Part of a small language model's weights.
Size: 13 layers, width 128, 3.89M parameters.
Architecture: learned positions, biases, tied embeddings.
Training: 128M tokens, 3910 steps.
Each number is 500 + 25 x the weight over its row's rms, rounded and kept within 0 to 999. Layers, rows and columns count from 0. Numbers have three digits each. The size before them is the row's rms in percent of the matrix's.

# layer 5 MLP down (transposed), 512x128, rms 0.2, rows 179-233, columns 0-127
128:513526447555500460505558509485473495506500507504472508465516475498519470545523464491499542444480509523505503537467486506468480524464491481527501480530473498516517485489508482515500524488547488555514523444526516508506494503553494510516526500531497508447491471459475479482509481524494492473429521511449513496494517511494504504488449512502467528501497482512513486515481518478477473521519
091:481469542495485474488499490481524492560490549514484513470538492511499518501507490528529512489493489546515510488525479507486496529493498459514555521528461490507507487550516463520449522512483526498511509509464517510501476534469496459490505523517499533461531477465499481507489492493502535476508498571539490488503502513562484513486468478512462552479470516521471506531502488484529467548477
090:476469492507534491462449478509486468476505480463493505514500491491533509471551507443474497529488465490471530497475474476444521510530504481494496485478511502488488483486519472483503496512525491475498513491511451500537451505496489510506467490454496471454531495548480463511488499460472480549529527496498504482475494512478505494523507513462444545492501508538515477489529534457472470492456
097:470466526477551511503539505478526467491517519473507462487477475474481490491517527555483561485500530536516516493490496514448513503528501503495452512517496515480496493500511500538472528503505530544502496494486512499521518491477480474491479528453500542476477461463469493493500457508531495496447547517533541480511557508493469501532494518512506506501502467503505511497575505532508508501540
092:515470542482528468470482515518525494503469501454530500476503513461480476489492495458503484504488533437456522520502481508523505446494501468503486462508487510470482491462532468503507490510451492483468550490537477470448525463472484509497521500496465418522485481507534498480518480511476522513510472514484509514487475468504486534533496477473507507465503506501473495485488481469468504498447
105:505474547505537458494522529546483483511512499487524496470496546540503501500484490505530476515515518501516489505511531497457438484482510513490525501454501486494553534481508533499490462495488538522528499499483475492503481556523473519525459504513514548543488459504500500519542488478503508519543508500497549488517488528468522524513501465484519505529532485508540511479524492469577506499533
086:472461498477483513461487504499507502469485502538465525471470499505537515446491504492497494478531511515466453530500512474491538463477472509519456534519488500500491470548488503512544522481496483474493531526497492507522487515500502502514497436463452511471452473483470447508444525495486499489482457518470505450477502487489498477505500522529482461503497494486451480474495480495520446475515
100:521487528460526493526476446517517522501473537491479547512465517461525490499501489517474514540462534470474521478476475516497490469483508509534528461487478485485502501514534490545519495505474497461501506433493513482485508488484533486500487468502495510492479526504438464541476511443518531501515480473524512478530523474506504514528516554516495533493539486552467463484515489505470506515509
090:495507505495471527478508497511501508480487498504517478488449545497521505507519501494504508506446481496489508468517442519524542508523536490457438552507488492479549515529517499469523442514483494502505522503523465541493478488485514480481487478540488558482509490526518505476466519528540455511482521504489479500507507495516502526502477491490532531512506469543457515460496483495534419503510
092:510485506522565536500564515462514511496520487486503464476461492553492468516479452496485507486479519512510538517444512488515490511471443519490460502489518500495488485507460515514499469483529482526472472513484504515485519498517526483495538469521480516479507426541490490484507519499470522484469443516498491545498487516520494492506520473528473487501519537476512542528541506484476484465495
094:464494526511487541482500493496475471486485464500472520503514510508609498508508465510547498505523486466495530512483554472516538509469488479539495476542540507532526478476488489501515483443485521474484546468495481509504508473510501518457497506486484484516510492555508489466544507501498502511481486478501469515511514439513483524519492474500508497527492522494504522468491512495524431509499
096:446511501465449535483491526506459509507471530476466512487459479456514495494498496494485506515453494484492486483544495487505515498512530480491483518492545472524499457486490478533473484491475481473492526501483550500518520511492560534470551519465482477520512503452490494487514508489494487488518484497521473491462483425480475499526492533484453505496537499496536490457475501470519452484501
076:498491484525480495504514514553485458560523506530484500503492491541531502477479502456524535483549493490510502503543478514496533458488536493494468483479503497478513460508517477471460499494480486520559505499528445479498450486540478533547509500480454516495552543509541461467499487542465498509492494484493511490500513485468539510509487535496498487508481523498472547474493480493526507504517
107:494503521517473489522498496518536481498516541495506500518511496491507482485498456513464504488531487504521468524483521509517478477521523461511445485564454514499521541508487474537477516477492536537503522465510479528524436499510471476512513499466517504492474505476499511509470469526470523503445482544496505463512544496524531509512505545495464535518495497547531519549527512533471464506461
102:510451476549489489516543525490509514487515499515503533468513476504492540484483495500519516452514499494516513443461471448468478500498542501497478532484505528494506484500493479497463533507461533527482534496501530490504498525544500499498459536473461487504538443515465504518489532517506479457529515511493548515497491487481473480482517489483466524545517465562538495497524538513515516512506
084:526520483521463545522502557497447517472494568487498527511500523484490465502508524543474466505512510450525520505522506530531491505545529494500481485520531486481489503498480505493492454470442463522507527509467464492463499481470507511504465505530501455486491524492455466540497481486512527512481488513495495506542548482464485501511488521440499519486474513499486518529484542491472508510506
111:496553489533469533513476565461513498509485523545516482495493489489487511503500463523495475485442499525482544497524551542453490489525498513428484503529483507491494506491483529531540523502502475490463474492467498534489545514480513472496548536470517533483493520492523535522521523500558521490478454525538488503469476473485496503484509506507467524497504506530499516497489513498475497482518
102:494481496514521504478563506520502539506517470498494510517520536503521444473504516540509527490460485492476530491507551509503533485503508519492534519477479493544476484477555500468476510496518496491425471464481450489478468473488474499463506503478512523479471513491533470479523535528504474532507482527529498497469529522477525501503538525509553515531504506455507513500479491544497488534528
096:494509490540526513448484563533526521535489535527526520511547477501478549487521475518494528506514502499497528471483502514493481495523489508491530486544486482469489503496495498520487483505528473515450550476492497462459533524465481462466505477530565525504551485491529538474472538508541536492527508483478536514520485494499529515501503525479512501474543507533491521478470498486499493485479
106:542543531539531478517482492520533530500471532474510473504551498542484517524509545499493496519484457517503528525503533520507485519498463510499504520536495458511517520514541468476514521516475539552520531442492487514491499489514501480507441510509520504484461482504498531499534530509512532514496469542504494483482496478528488522492491472493485478508462495554498520476475459466503511563472
117:571511505538509477478526527485499467514486462539518508464478551514477508531499465531524501502470507525523511510502558529512459539513509544509463460496467492536512518484452512490515483497475503524496473536519501522526489520472512461552473514539554499490520487468498502496495524484507471511524503503529518481497479528457541494520468459505505508507489508487493481501537459517498473502468
110:492473479523464490508469507513501521504461507512520569537479456478508516490519498472500497493490523509503524488530502510490494526462533481489509482523504542558536473499515535482556502466520491505463468516533518484491539482534479525510520460520484476502484464556451493491516526447543465522515506453500473489512538494491510492516534490475488536501505499473473470480469519488507500543509
097:509527527569494453557532508548526497508489516511497500504544489477523513488493483481486500500468532502495532496449521475485488493504509505488488456476506482516519552517521463492485459483526524491476526480506498488526477460482508490542485495506486467499493518494484449524498493469553514495472547542520482477486523504486473502508505447474458525491488486542546511512545510523520495541517
098:503512490520507465533522523522528469544481544507513473484489508485479497492492556502513474489493458486503525518530469522494466460512508490520509443518529527521496457476527494476519455476483504471514489529508478482484542503461539511459474490531531490521490558432528444534489508520507515488521522517519512489535533527465509485448490516493509524481463522488519486502506504482508515501523
108:506513473499488472463453455482500467537505509505526540470490493552556515500490528487485504489501478500501483502510507510487485555545490518528498485536520527522486511508496510500553536490481494467538488491484518509557465467530517499516483523565524522552454506511489486490489526526471472497497456496470454520491469467504464516505490480490504516514472501499455513531494482492444497489516
120:506488496538498466502520540518505500495527478490461458497506488542483514508483493451492504451517497520497518466527513484533518531480490488477543465490535474525469478490507564492502456539524545476509446523480509474475508498513505495535518525569450513478570439515520508490522509523520491514545520490525479499484489484496500465473457512487504500502504517484510498505486511528497510482503
098:487501509502527517489550462534507468491482501510467515496538474550534504506496489505514507496526501469474509497480455532525476438488478537475494461512495474512458488505504489512450467539438490513484511527474496488483470484548516460517478494487516478487474525525491464494502484516564483500491490501487530473486488480477512503479499461476485483519518501497499537554451538531451480491512
101:514495493508504552524543554450527495490548482493491508476456480492423473512487498534510499479472470528482507527511449503488491526494474512456534498535536491468460502506496551503481520519495500486490523501491499518478481509502463533513505510492485502482483463517522456529529503504543496484494544543485516494490567516537490520487519467498522501506494507471498485541475469504491510543507
096:547496516511455488555506529466496574473522497503505473508505483532516507474504517473484534511485497492569503516483508489503484503498500538492507486463448470492503505473493486440525532513467486524521524533502541495489513482497521432478469520539522464520498549480523474506497483531463449506526495526491482509468477508485493502522516525493458496509492487479474520462479528514480501509502
087:469518517449507531470511494561519497515483532518532542527518482504522479491503494474436531515519470486526497488501515527495502523471510566486504489525533475482488489496502488507485503536482506555502477540454510517526473454480528485512508473490494507527551503473553484493504487505541497523495510512482482484506490504499472533488521526509533531499537505447514535507520463523512541548496
099:452513485523519526518495528539468463503486513539514511473477534506476484528527500477502550479531485503481543517520480516503492485517496464562517508489519521486511441510489481536495490503471498501505481471467502525499471421544512519468513474493495514516516528501528516515489464521502485497484493542480545535482472499471491441480494533521516475478529496508450478522536484483487512468479
094:482501494534524504481536532486545493462542519528485490524496472473487477450472522497527518488483501538492536496513522431491549529516490487493474504488512463480504470505506475472515492473483504471507504508483532492496471504499508492508540440435479526456494533541497507514486489514482498540516505484497506507462515471467495437477488502489484485469507522551526527534523539495538508499478
142:546481525487495469512498532534508509523513511534511506525550485508518474524546478467479468455499554491515470519510529496496477501531494496495479511492466502478475524506516475517484503505511533488514469500525497523506500467491498524459504509473522476468489512437503475533504487513486481505455458534523493484507515469561489519443404482481461481486487499525509515489493510489496502518459
110:534521506523471471487492481461484494518482482509517507465485515483454459508499527485499531481537510460508507512481458511471540471487501468535497539501514541471471527466506479492489448529518463481486543499529530510513529500472517492449481520512452508508499471500554481523514533561504492519483491460498500576497491489493512478490461483480531479504527482497528490475525469515480498483489
105:497517564555489484553439512492513519518498526498519479471496482502503502492506497494502544456515514497501519531508462502486484489494541492488492444509513494473524468525507436537501544557483552470509497528494513490491518496506505515484487508514502502445488502513482491480516495473496523534451455513506466510492478523534519532495482470492466505507488460547456493517502529525497490493458
081:521514525460459524464526486493486541436487517476509486470497488519485501502514444489518464475504475477489506506487502516500539477465531497479517474504490471501480532493500523428513492539513505477486504470510471510456554536494490462502469472546492488562500492517522510513516525470479487505504468478486457512468491497552513509516468450487503518479516526499479480533502489509459474524484
102:471479510502502496497529507483515471541482519487483502483503454508525516507481501506479456473529504428490498530505487509504483520473495513442506457526503470493505469497495531527454492509526546544508491504513542443488534481484453526464529534501535501506485466487536501478503521504495509533509505457491470480438540527523497484473492494486532483498509491533504549514515533463464517517489
095:516538560521494471469505540473474460561473489483470497504536524475510488515513449533505488475513517509469513531522506481531498478503519503509528461505504519515492532479491504472421513512509479443472498495480502509534516530480509506519463450529491500516508529493507492505541514474503492481473494513501476487494503531503486486521498510502520488486494461510471492409499522510476514528449
097:479466501472494519502468512505495468503512529518514447481484469483450498478487469498509484477507445489491525534480528509482511504476532493504495457508548555489496499504547503502469464485509507456535524465534564513516486499513534522497496515494474433462510490514519515525507488488542517494477502524527486454511531486535470436467505531532497502529539502481528506510492478508501488514490
109:480514522519464482477534504472544514482499540497545451540476533555492544517457509524512501491527520529473460532512491493541502505482503521503476521491543497501515468507506516490513461484529538529527486487500495506507515519505508486520537513525517511492551550503528501492482532440485498484526479484497513489485451445482460500501493480515466486504445533507500525509493509478531510520453
089:509502484499488474534495490482494520482554518473498499511532497484470506474462466522550514504484466479478479557484433545477507504482540495490512458496532483508516482519542527528530441459493512469497477484496506536454487518477457460529497461502496512454515469508542458515494519515505514511474512487488487492486506484468509531492539529506489526503459520477529493520506488535484480478524
096:498538538454555533488500523526464506496518493461493494490484559450496480536502507478482507515448500478508448498529485502493498510493500540528445507503529458500537495494501508494534466451514516525504475480482504548491453488484494494507488479487515561506489495542495502489530487488492526468512495504507445502484508486466458508476515509477469455472512499460482484516462497500514509541499
103:492507465526473480544530470490482481493480466533508509489448499475517517483505487500492446532521527464526469520461492504523501496491522505540549503492459518493485513482479489527512530461478530536498529478514521460484511505495515502519490493504468527493482582527488497484473492547525504481482473473503494487504534527467478496500490511541478506486560548486496515556487502513485463547486
103:547507474472492521474534498547486488536455486500532521536511515482503514469539473562510514525500481547526479459551514476482512486512495518504518484552527486481497521461544498505495537475467479516511514508446544506483525483474513481520481515455503518497518517528502533469458486476499489469502502499535492494483493478483460506510549505496500494502470492492473490493503554540523501453498
092:506485475508495500542493485469481478493504550526486529507490509468499501481509494505511519529499444500496502466487467479451498514499560453475497526522488534547488505502527479495503512467490481452466517474487517513494548498489514472478463495509494467491489504508482465529502487446491485444519512486497496488502449472472501498534573558522521537483486469517514505524490503510450529515475
098:503479433535515521483526510518487475493507487477466569494504495501523513480504512458482467510474535545528515506513518486490476468472502510497546493525516480489482514487486504484505529552466517475539496503520487492484503545499484504504513478509457496548514498515457497534477500507531519521484485463471514538545524514544486503579514523486496461492500482515527484523462541497505512537529
089:485526481553521496501479464503513461518536491510513490513536466505509502477528518493532529470519499506544486470526474515488497467523471472471500532496483510502540496463471507544477505506434495452511552481519482482490489533502502487499497507483480523509510489507511478528471501525504450506471493538496530530486493497542510516541503468465503506508440561522538538481539491462479523516523
102:501496499564523464513482518490479449514483483461473463523469513474471477488530491468500499528505489530509528437483491530479528513505503509512461496479516525506512505537471526507475480510464499463482501477494486458525482491473520485488479512477513540506509486525485485490490475484504502520541514544497516496492456529484472497473527568512552546477482507463518500477522474475485446450499
095:516519499497495489509511532532513554493521510489491502524464485481441482477488483504447523492513495470512511525524463535515532483496495496485495527485502506503507487548485487505501429498460552472497504522490542482481508511539521467470529463504535466454524460461538526484490532523515548502458495493511480513494467519491525493520526483517516490452506524482487542506502477498555478523527
113:528491478490480503485505450476540493514541506517502462510498521507471502480497532487495506471498512518472424507463505446529521483489520532496509440485481484497551506465502510497523497546502474470506512464497503519516461500496498505470476487483533430457530483540468503508485513543509505503548499496442453501506478484489497488499528472523533493488511476465511512475489529493541520505488
098:468473500513493449523537554479504502465478500519477518526513561496520535475503480509418463517467528516470521473546493466469431517481492497478524481522476496497532473522469492523527488531500532467459494553477496515488491513500501486500508501483472522471501498503481511483518502450474502529478503503508470488543462505487514515488511499473503528497535516495469506467475479523492466514511
088:523530493532499489464544481479541506484493480520508497534503538510519497484519478515500522499522496525478491537473495505517508513463478525498493508503514468551505522525439502491496493475485470458474503458446519505506484475485512493480469454496499500520543516487487505499474511474547487545497510482486453537499530490439546438496508476529483520543511478469448496517497498527508542500469
096:507488508453519530526513453503480484510457489478573493484478482495548493509483519531513542555494530483463521484456494493491477464500533469461469530476528534477479530482482508497529529500504499506480464503513499510530512493492522502455485495447453483506490515486463510497516474478506470482480501554480556508480497498488497467537493520481493512482543531497484475505519533507484489470540
112:479518481525508431447494507504511481486465503506473530495523490461473510501516505472498508510538508499503488487539495503471501508520460496487527512480459483555514502528481513505480500500498489444505485502505516508469542524515482490533491464482525499501479462531528564479533496530498520525455489505521500507526546528499512526506518472497477465505550507530522461519492508469462486527421
103:499528526514503502448457441461485531512487528459523499512503491532505500513493496516489494505464559502503497494554535505514488482539525512474488513496482499446475511476524506498516498451483449512465564497488504481478515492479524518457480504486460487494482471491539464522516523507510507503520519495493509529468469502506523537506493493510511466475497473467470483536538476456500560501538
# layer 5 MLP up, 512x128, rms 0.205, rows 180-233, columns 0-127
095:528552486496485525455438492483458532480483471519530492515429496493501512500506472514447528495515514470458520504482537515528517529478535511490514504515508484500506484526505543492491472503547499450526507491517461510561525487534543467442531512461518527494501508505525494485497499524491482527472506482502528517506505491484531479472480509492544533528507514471512523491493508501503470474530
090:503505528466489444509530461486486500513507491497521492489521487454477515457493519483500530458518522512482527516512504499497472485483483518487476509442510486495474453531486504511462490507512467533483510543505474568461518474517507502521478473498503488515504436452506518468515497530489531511461523490484496489513528504492493506511536469518520474492503499482540510467518450431556532512494
105:490467473463525502458493504494504503521516459463511492494503515502498497517512493498546513486493517480475469498493520502529552475455464487511489486513451488496465498500529499452525458469511510500508462545446481491516477509506525530494550513467473488553519478490511494512526495489487507493544461521502472512499518489505518494503502476582487445513462533490541465524508444489515506492499
090:503521493501542472485472518529468479506497552459513496498472508488575513483531501502460459447496493493502479503466490519489514453491520503515502539506486524524460519502520540502538480489516532481492490468470518542557440473498487481504482495519555502505476483484465515498466502502472504478474491441496470560528519529512473520493497512508502458477468527485506504511503509503501480498518
098:477542506544501523490423492511465507483488482537433514487495509476483479535502499478511519470497505500529519497492483510550520525520499522473542526495509497513536492493528475472491512517491489494463478516491467507504495490502494584516499486492497500463476503508510508508493502520487472511508543484541501458485539516507512527467492513525566517506452475482489519463553513524448522493526
091:510487505480531519478515504498508513500507498489521496457450498510500531544526498447511522460530479497506520497539493503508475523531509491523494484506539474488498490524493505518495486502477516512490511456497497520517493507494492491549454477497466513520522487439511536435480537466529506500532470529466516497538522498499462436465522530528528456532492483540511510514445467507458487502466
102:485505503490490515498528502522502492469470537505542453548525514482529514465478496450503488474475510501536500504553526520547524526490483549512523446498463486504505504494457516451459492468520507520524499523511454462548519528472465537498521499480504507520506500534550528492498482520501436498476475492485521491509500481479468517494513492499466504518473486492519548481550497491499519497487
098:474500492472523473502489517507456501530520485477524535484517487498472541496468485487493491512510526464478537512464497470504432516520470498509482516455478484504556483516490498523519560481507513522483484484448496491482493517482496486504534556476511504474492518453473500543502527488450487488522484505490522472510490524501498508476492472498546510442495474480482503454468554501462530536485
095:521516518495483496470461510542477460455498524501493520476480504529528520487526545450515519476480508510506437512534507485495513476519516436526543503524510466501519510529546523483538498505516524481520528515483534477492473469466454542517493498513536476512514540488478522526500478464517501519517506475509461497509507499493457545511496520465485555483483504516518538489468500521507520541501
102:544564469506514475517495468451512546492490498497503515499472468491469495461523496495483524509482495530512484493486465525493510532494531501526524501460495491514488541502457499506478527497558465507488474521494535537515496556508505549518508478476549531514475482504525499536470454519479481534512495484515492479493482558523522485486509471539491500496482517472458484522540518482509495443500
101:541516523515523465521501514517482514505546493477500499499447469472493504441483488462480485490487520494534480455514548523508523502534518468471504529489515515556509483513461507521487548483476504472501495513519514514504544514457485496540506506525514496542433496485512561477501496542488509482554470510477531544500493488510468528511472493476506545510451483503500478515499503479491511491513
090:500497553470500492519547484536541526508516482496501526477462481492500507485516547482484499514482528494496487571521526520502505488498508520496534522462514478526484512509465511493517513495475503487522508489492516524490499555513507479524484521492507542520494485493484499506456532449491505510491550465500525464475522528494485519541464565442536555482473539502494533530471507501506511548518
115:504471491486481471507504494544503486511478491480516533491478449515499475510532480504495492501500495514526510512524517546560500510532497544558506494516469463514552520498497530494514480500503531479559497514510457519479497500527494492542546496551535497507519489467531492523512504504495475516499467523508460457481519548497497492485511464457444456555504481504465481512470507479487504465492
103:525481536512468481501477520530497480505470491538485515492504525488510505463460532458540509550512504473488504526485475522476463511494536541507537466503484561503519497513530501524462452505508538498502481494514466494493526500476493472527505496525507434481530500493523490435457510502482484524487545507510529480467508537478486495448519491517496466474525507536493507477502478479467496517456
094:441527529461497444473464504469493480529509462500485533547517516491501545518479491519459503531480487521495494458463533498484463456518473476510464482503490497501472541484503506544465496532481491536505487518485529506494508498515470526481494561493477505483485511525522498496503518492495517464493509507483482459486507514497475499490479525471578499557472483507470498545481520494511521485531
097:518519515513536489499474529486506522511477507498487481501562506468520512425521529515523488445529507536512536514473482469562506515490462504495490524472480486482554477495490549488432507500502502495488503530489477525509490490492493502498478490520496492543467520525464453514491477503484524499480498517488540508517500549493545529497463554480498523527518462490477500497473498475467510532514
105:461485545515516494487484528467480506526513459509529533496494499549519452472480494510469486519493518500526515518496482457477495492521460485514521519496512504540500481447523554530458488494481486512511490456507497511529461456532494481517506457541493542464491483469499480485485522496543520495522487492505490443538512525499497504496515524550523519507475493496470507510476527531504493578494
089:507487506468479467429515496453514543441496477541507544494545502523488502477506453505504511547502508492454497520474539494505527495535495518478499520451496505449500530505503504511485487525493495510565463535493457549461518496511549501493516502457490498510527481492522506518486510504496505521482511482506514512457487499467519543477482466530493535539527523489488476521508499502506508507533
102:546534488507473484551511511511510482493459442546478489474511445456514494495473516513548513494534482516489505501507500513534484492522471508525496515480456506538521502511474517477500506511489506470480485525494489529473535522484514466501543510497521454482499536505467496523495488478476466561510455475538517457466473567458514477507498500488508492548502523486526502490515468502510527493518
115:535517537508478477515496502521466564465439503489490520479546485457490503482462490500520546486495462500470479454538477532478487529497510540484521469465509507494481533476512492479498472502526506523500500506488540509495491505470499515520475536508516486519461523543477481544489511498535494515464494513530475485542513509488458502468536493539529505502480476520459521470494479554467528494495
114:532490499531524494477535491465528487474515511486523448544506465459516475504469537503510507500504511511489490529505538520490513537517533518469517514481494466477470532517458486517512522494505529468484471474475492481434502451485458539513489497548467520475499499548482485484465476492494463524500514429524467522512526485475537497540534520469516492491471518487513517523501485491516483495524
106:478469532538494498524518461534547538508480465509489493510478489453496487473503514499498475512531480483502501507458506548530506473473476485481518504458444527520468507515484524519470453466472520515500467444501494517523481488480493526521527511523487460500480509508486450505529513500484469520484521511553493458438501504482496492496465472509501508502491448487529490480516456477461478527518
101:528483504502527473462483488504545541538464497475495495511503498488444510434504537485517464482466498488516497532493517513482528505493546552474501519495493502545508546513480535491527486529494529464533484473491517507512451523499499545513486536463481501560466535491474499533439484494467488455530532484508494503500506495496521511475488482517505493505467493517488496510487511477483543537518
097:532498514531499479495512538528478486511458502417516466523502516503482466491515502462567522502486510521495452544500549476496523476466524530506496520513456507511521475492482512517495494527476531524543488499522527491514514511497520504534475461485494494514510470540485513492448494475500485488502485505506522530540499483550520501477519492443469526512490463448491519508495466470496531528518
111:494542515519542470489513497496474476513503519524497473461496470503534543456486494506466506487476516521488490456527524544523495511522465459509472448468502508522500454506522495480517479479482506527533527489492530529490490530506530460546508466491495505490460511495505516547495533519517478519466474475539493519506557477508542491498511475454539468506474511510500519447489525479547486492516
094:519473525510483455486487480470491494510519487488527469525487499487532510524494510466516544506502512484462524504536463503483511541506535506476526502472514556485461538493535557505501509480523520509467488479537533503507517494500503520440466472534493499517491483500530494436488513524505495509511519501529506506530468542525466488488469534527482532464472505524457495463473482462510527447474
096:530469498465468488488472462544487522482431503490522465489508500512527510504524442504525488509525525469540509481504522503481529496507497500472510467462469476512517486529513492494495437471554517475495483515492480485464484530518475465481475508490495539517536507512537529478488478512511486533485490469551499565537544529487502465520485514513505482520488538513508494514522512468524509459499
103:464519499506512483534486540544503469488485457514444468498534472520501552501474519516532532505483482522503480486502495511534513511524460466512473491471488511493482509514489499502474559519524508518489476484483481528474528524416516503491515497446461550480523494477472493543512476478486493531476489507547511518498501493467469498514510496508560505503449526518540510490486516513501468501497
093:527498508517545452499523484510527512491533503469510492452496468517484463549510540487508498536502469503488514467525514519457466514500510513501512490484449507494512502508462492491472514487450530506501464564464490529507540478488493511512511494491483482522492540502476497561520475461528461512516532505521497468497497496465541475482481450504517509538474479458540483542536502489525495513519
105:501518496544511515498500472515519514507498474501522490511481491507512508444472485503491505483465558546500520523463513504494471506507496545492471531506509526569499528461478495452530457495455524505493511518532525496492504499498478569490495515508519498496473533534497473536493503512505472462517500477512455513507536446501502542478466469463481457503450489487504518467503522501536457507507
098:519525445500536493477453469489493512504492488469475477508509521488510465529437505468490487523458539529476519496511503514466518493501509477534519511531499498481521525517501504529552463514499509486502489474515511501472504492475540542481500518494539444484508485487471550526537526506533450521521464440502528454525475521511498540487473491503481547474544499518495510491505503506497490486461
113:510517507528503509493473523502474510523477441540471499470537488542493479472477477547495472471493547505476506508515509538495544462532464489512495525466474506503520456491535480487516469512499536525502490487446484526471478467549480468500506539545500483469501499498489496444518460500479505491498506520514484441452509512512456483488502512498532512529491458496515492518496469531527477500479
109:510523492467468485472490511488446527540492468527529535486490457505535457548513509489458508555517498482487490566481506512460526537490497505526491505505503477494514509517489549521539447528531486515497480512482464470512500462490496486470519501526516519473440535492505518476502507508454476543511532479521519524477482483484474500525492513487480472497493504495528484452478497494538491469520
110:519456503531504538431498477511518500517526511495509475469523470508474489466461497494543474471511461496502487506506532473574507478492535509492500486511479437488495521524483506468521473485520535485483489535477504486539510476482506477477494515529528499450510512534492453503448488492475497544481496498513515518500497510473498504493478498531507525552471504480505542456499490475535528488549
097:464526518506512504535499531516468464504525486542494521488555507511489503513525485484482530525490537499526495527526470478500495512510487471481486489496506445549525452482529544490463508526481519504527514508512527479504505468474499527479493496480536537506512518483470544492490479494538498527511512516529497461497422475499481497474462533499475515445509474555535504459467507514520480466494
089:524525514520528556524519504520513429516559494500497529489498488508478484516526541495480466521536474477502508486497501493493450511462451531476502477479457482488481506502502516489474496501516526502468448473487507513510502494539509524454486546475469502480482472520488462486498488486538541482472472513507499461478531537486542473460484495504494509526515489516507528540517535506489476464543
096:507496504499496461515483492544487542492458453502464521509485491500451526519514505474506471490490499479509493516536511508490551532495548540511494487522474476503506488508498525509535542529477489477508502482535511500485539508478485475513511546467483491488519521443481525481531523481474506457490444459507526485465530521572497510520519518492515541521493482518528495510503454544516479469468
098:547514506512503475486448500502506510470561478504457498482505472481512428458531548522512541499508515464521455472494488474499555511529504475475500464476479540471532522515520442525508484525487442534502457498490524486485509509509522525492494506457475511466534503502526519508516483499510487553505516504491512486509517472479479485465512498459497509498505504474497495498498496472528505531460
104:508516506516506487460503537461491514527532461460473519538466496465470488552493555461505543505473504503470488459493512507498504504513508538483476494541493534547526539531502510481489512491510477523544491474520473514521497463505471521507500528492471503542483493522499463467494501527488452473514514466473467506519465486537471490499491493503517511543524459458484520479514523466508452500476
087:516506511493552513460473447464515483500601504456466519527490518521469483496519548519518506536449456460476514547475483509465476530481483511492464500503535503490515507538464536493518503497501507518507473496540525509470519487497479485515484467506538486501488472501500498499484489509523511506477509511502515440495508484489546503479477522490487539509478521528500485507496522484547492528520
095:512499485498498521559460519503531472483463510504491524471521484495498532528477524487516480524526485514474504511468507483512516478530482496519521473493496532485509476495482526497504549536498520523506453536542484452474484507466500530456526519473544535469470515474506519513478504493507459536505542500507538500478467555501517512439493523500503496516497489512504474511427507473444502501469
103:514471476463525529475471489502479518491467521470507504488486493532503501504489493511491541543465503506487471500498489506474507527464463472523511476505530468506501537495494479507520472503556511509520488490507490441495516526472472546522532476465501476511535523536525514531502523401485481490481507471489509474519514486491471545499488458512491513494456492507464485477516500462522471447461
109:516521490503510453479460487486501482522508517495472451567527547511478472495502490502485490480522498528469510499493493506535450543423512528502505529471493482503523514542497521499426483513497513510495526486490529572506489492486513511491523489541497509514483494524471482484474539510512477488517463494498509457532511440496519506488508500536487528476494484521550481512496490464471483501482
091:522520468512535519465515485535478488490495477488497474535475469531498525488481518485481499481527544519461468492523512513507508516508457488495480508470514449466536513501540507447490490471460546470516489531573497507532462527439486494490510501465514489514527500519522514484527504533512472545504486504518454492510535517508482487498459511523491523485522552512533479491529495507539472489517
093:531534524482501480448498513465474481539483524473517514502480499561493502486460470495511523480461469494482527484492487565500462545531526550511474474484475490515483532478539501507482483501526510518504481459460497462516519505541527521514506476549479447488533503490519514504520493508523495478514441509485495459498551525504505488484485476524474509480507463463502501503487488493492496463465
100:508500499462476538519487490531493545506511511506523467562510463491498491509480507552509497522501460491496537495520498553503507560526486514484501484475501500502516491485529533495449475506539454537557469493475488505540476449487477492484526482467493521468529469512514489527500509540542488493503518480510433471549500515531499531472504511478485516508513478543501479489466491509512493481509
105:494492504536500527504472485469472518496513503481465521452535480469482507457494459473526525535495525555524547472514512515533526519487471509523467462460498468491503516533488487483505499493494463525526474479536504486511514472508503540528472470515486503484470496475511466537513499506497487520487522472524459462516557505549522531473458543479534505486489445495490508478472509524496483496466
099:510509479463495512505457482496481480565504504528518504532469509543464512490518539487527526506478481523477457461529497524557507493506489491508450508484474495499500520516482506476459528510500469476507515512455507501503555486526536521455512426467482501488431527521486491480474494547494474491512477537525533496506494469508498472504534521481505477507461461502495498492513494489491472476491
105:481523517461514536496512513519469471466495499516525448517471489521510494500490478505497483462513470529552493497486508473491476505494522484460490509491544503544518526510544527495519455502462530491531529462470490514515464466494474505523472481467474463524492472480541516455452557479507481500527518531494527501479497489531517509471533475475538476473463486499501547500524472483500493458522
109:472544495498485502517448521468485505512459528517532474523549535486515486489496518471544477497497455489480461528480497473550499518436508502516518506458484496496502458523500508515512519488498480520507504515472467508495488484495511559511491495499495492505563482500479506471554493522474491509462547507479511499475501511501516458459489500523546531525497481489522531480505491527499479479424
096:477515486522445524521469491481498543506483489508494507464478529490513496495525485490497501515513485536515488533499524521499462484471512461512525476470537434550497504499493512478484490473470521501539477477492490513502465534499498515465489487532463527508487469483503505497445523486513436536509562542492525492534518533477482471503526512493501552533517488519446528505513502503514464543482
097:534512534570487524521507490474528527503520504524482477506464499513522486473504521473485473446504484505516490523529529521493462523494537456470494511509544497477473483502502510535501471445462550506480501460525520494526504477469513505498528512482532502488487508457540506471476491504504515525528521492465474454533470523490500547485488521534516500473488536461481531479513461518526487452507
100:494514468483475509460455486478506463495490490509523501522473480554548504487493499476513556528504498551504510501523493519501499463512458580500488521442456521481499509485480506483505469483544506502533471501523494458473516494512517487474521521481457534507503490469497493452467475522475501516511540550483498494484451512491486492479508486522515545462514510493507526493483440499501499521492
106:487451489477471554489517495515517534499532483516537517504472511496538490505510486480512503493516505493495501502497485485493540502455488504508489499508500488478541488512499538500476524488520475503546481538530513489509477468527492472491577528489464420541498472491478450510512495521503503504414513488515486500495545523520455494526523486476516499516483540524495511478458504472513493484454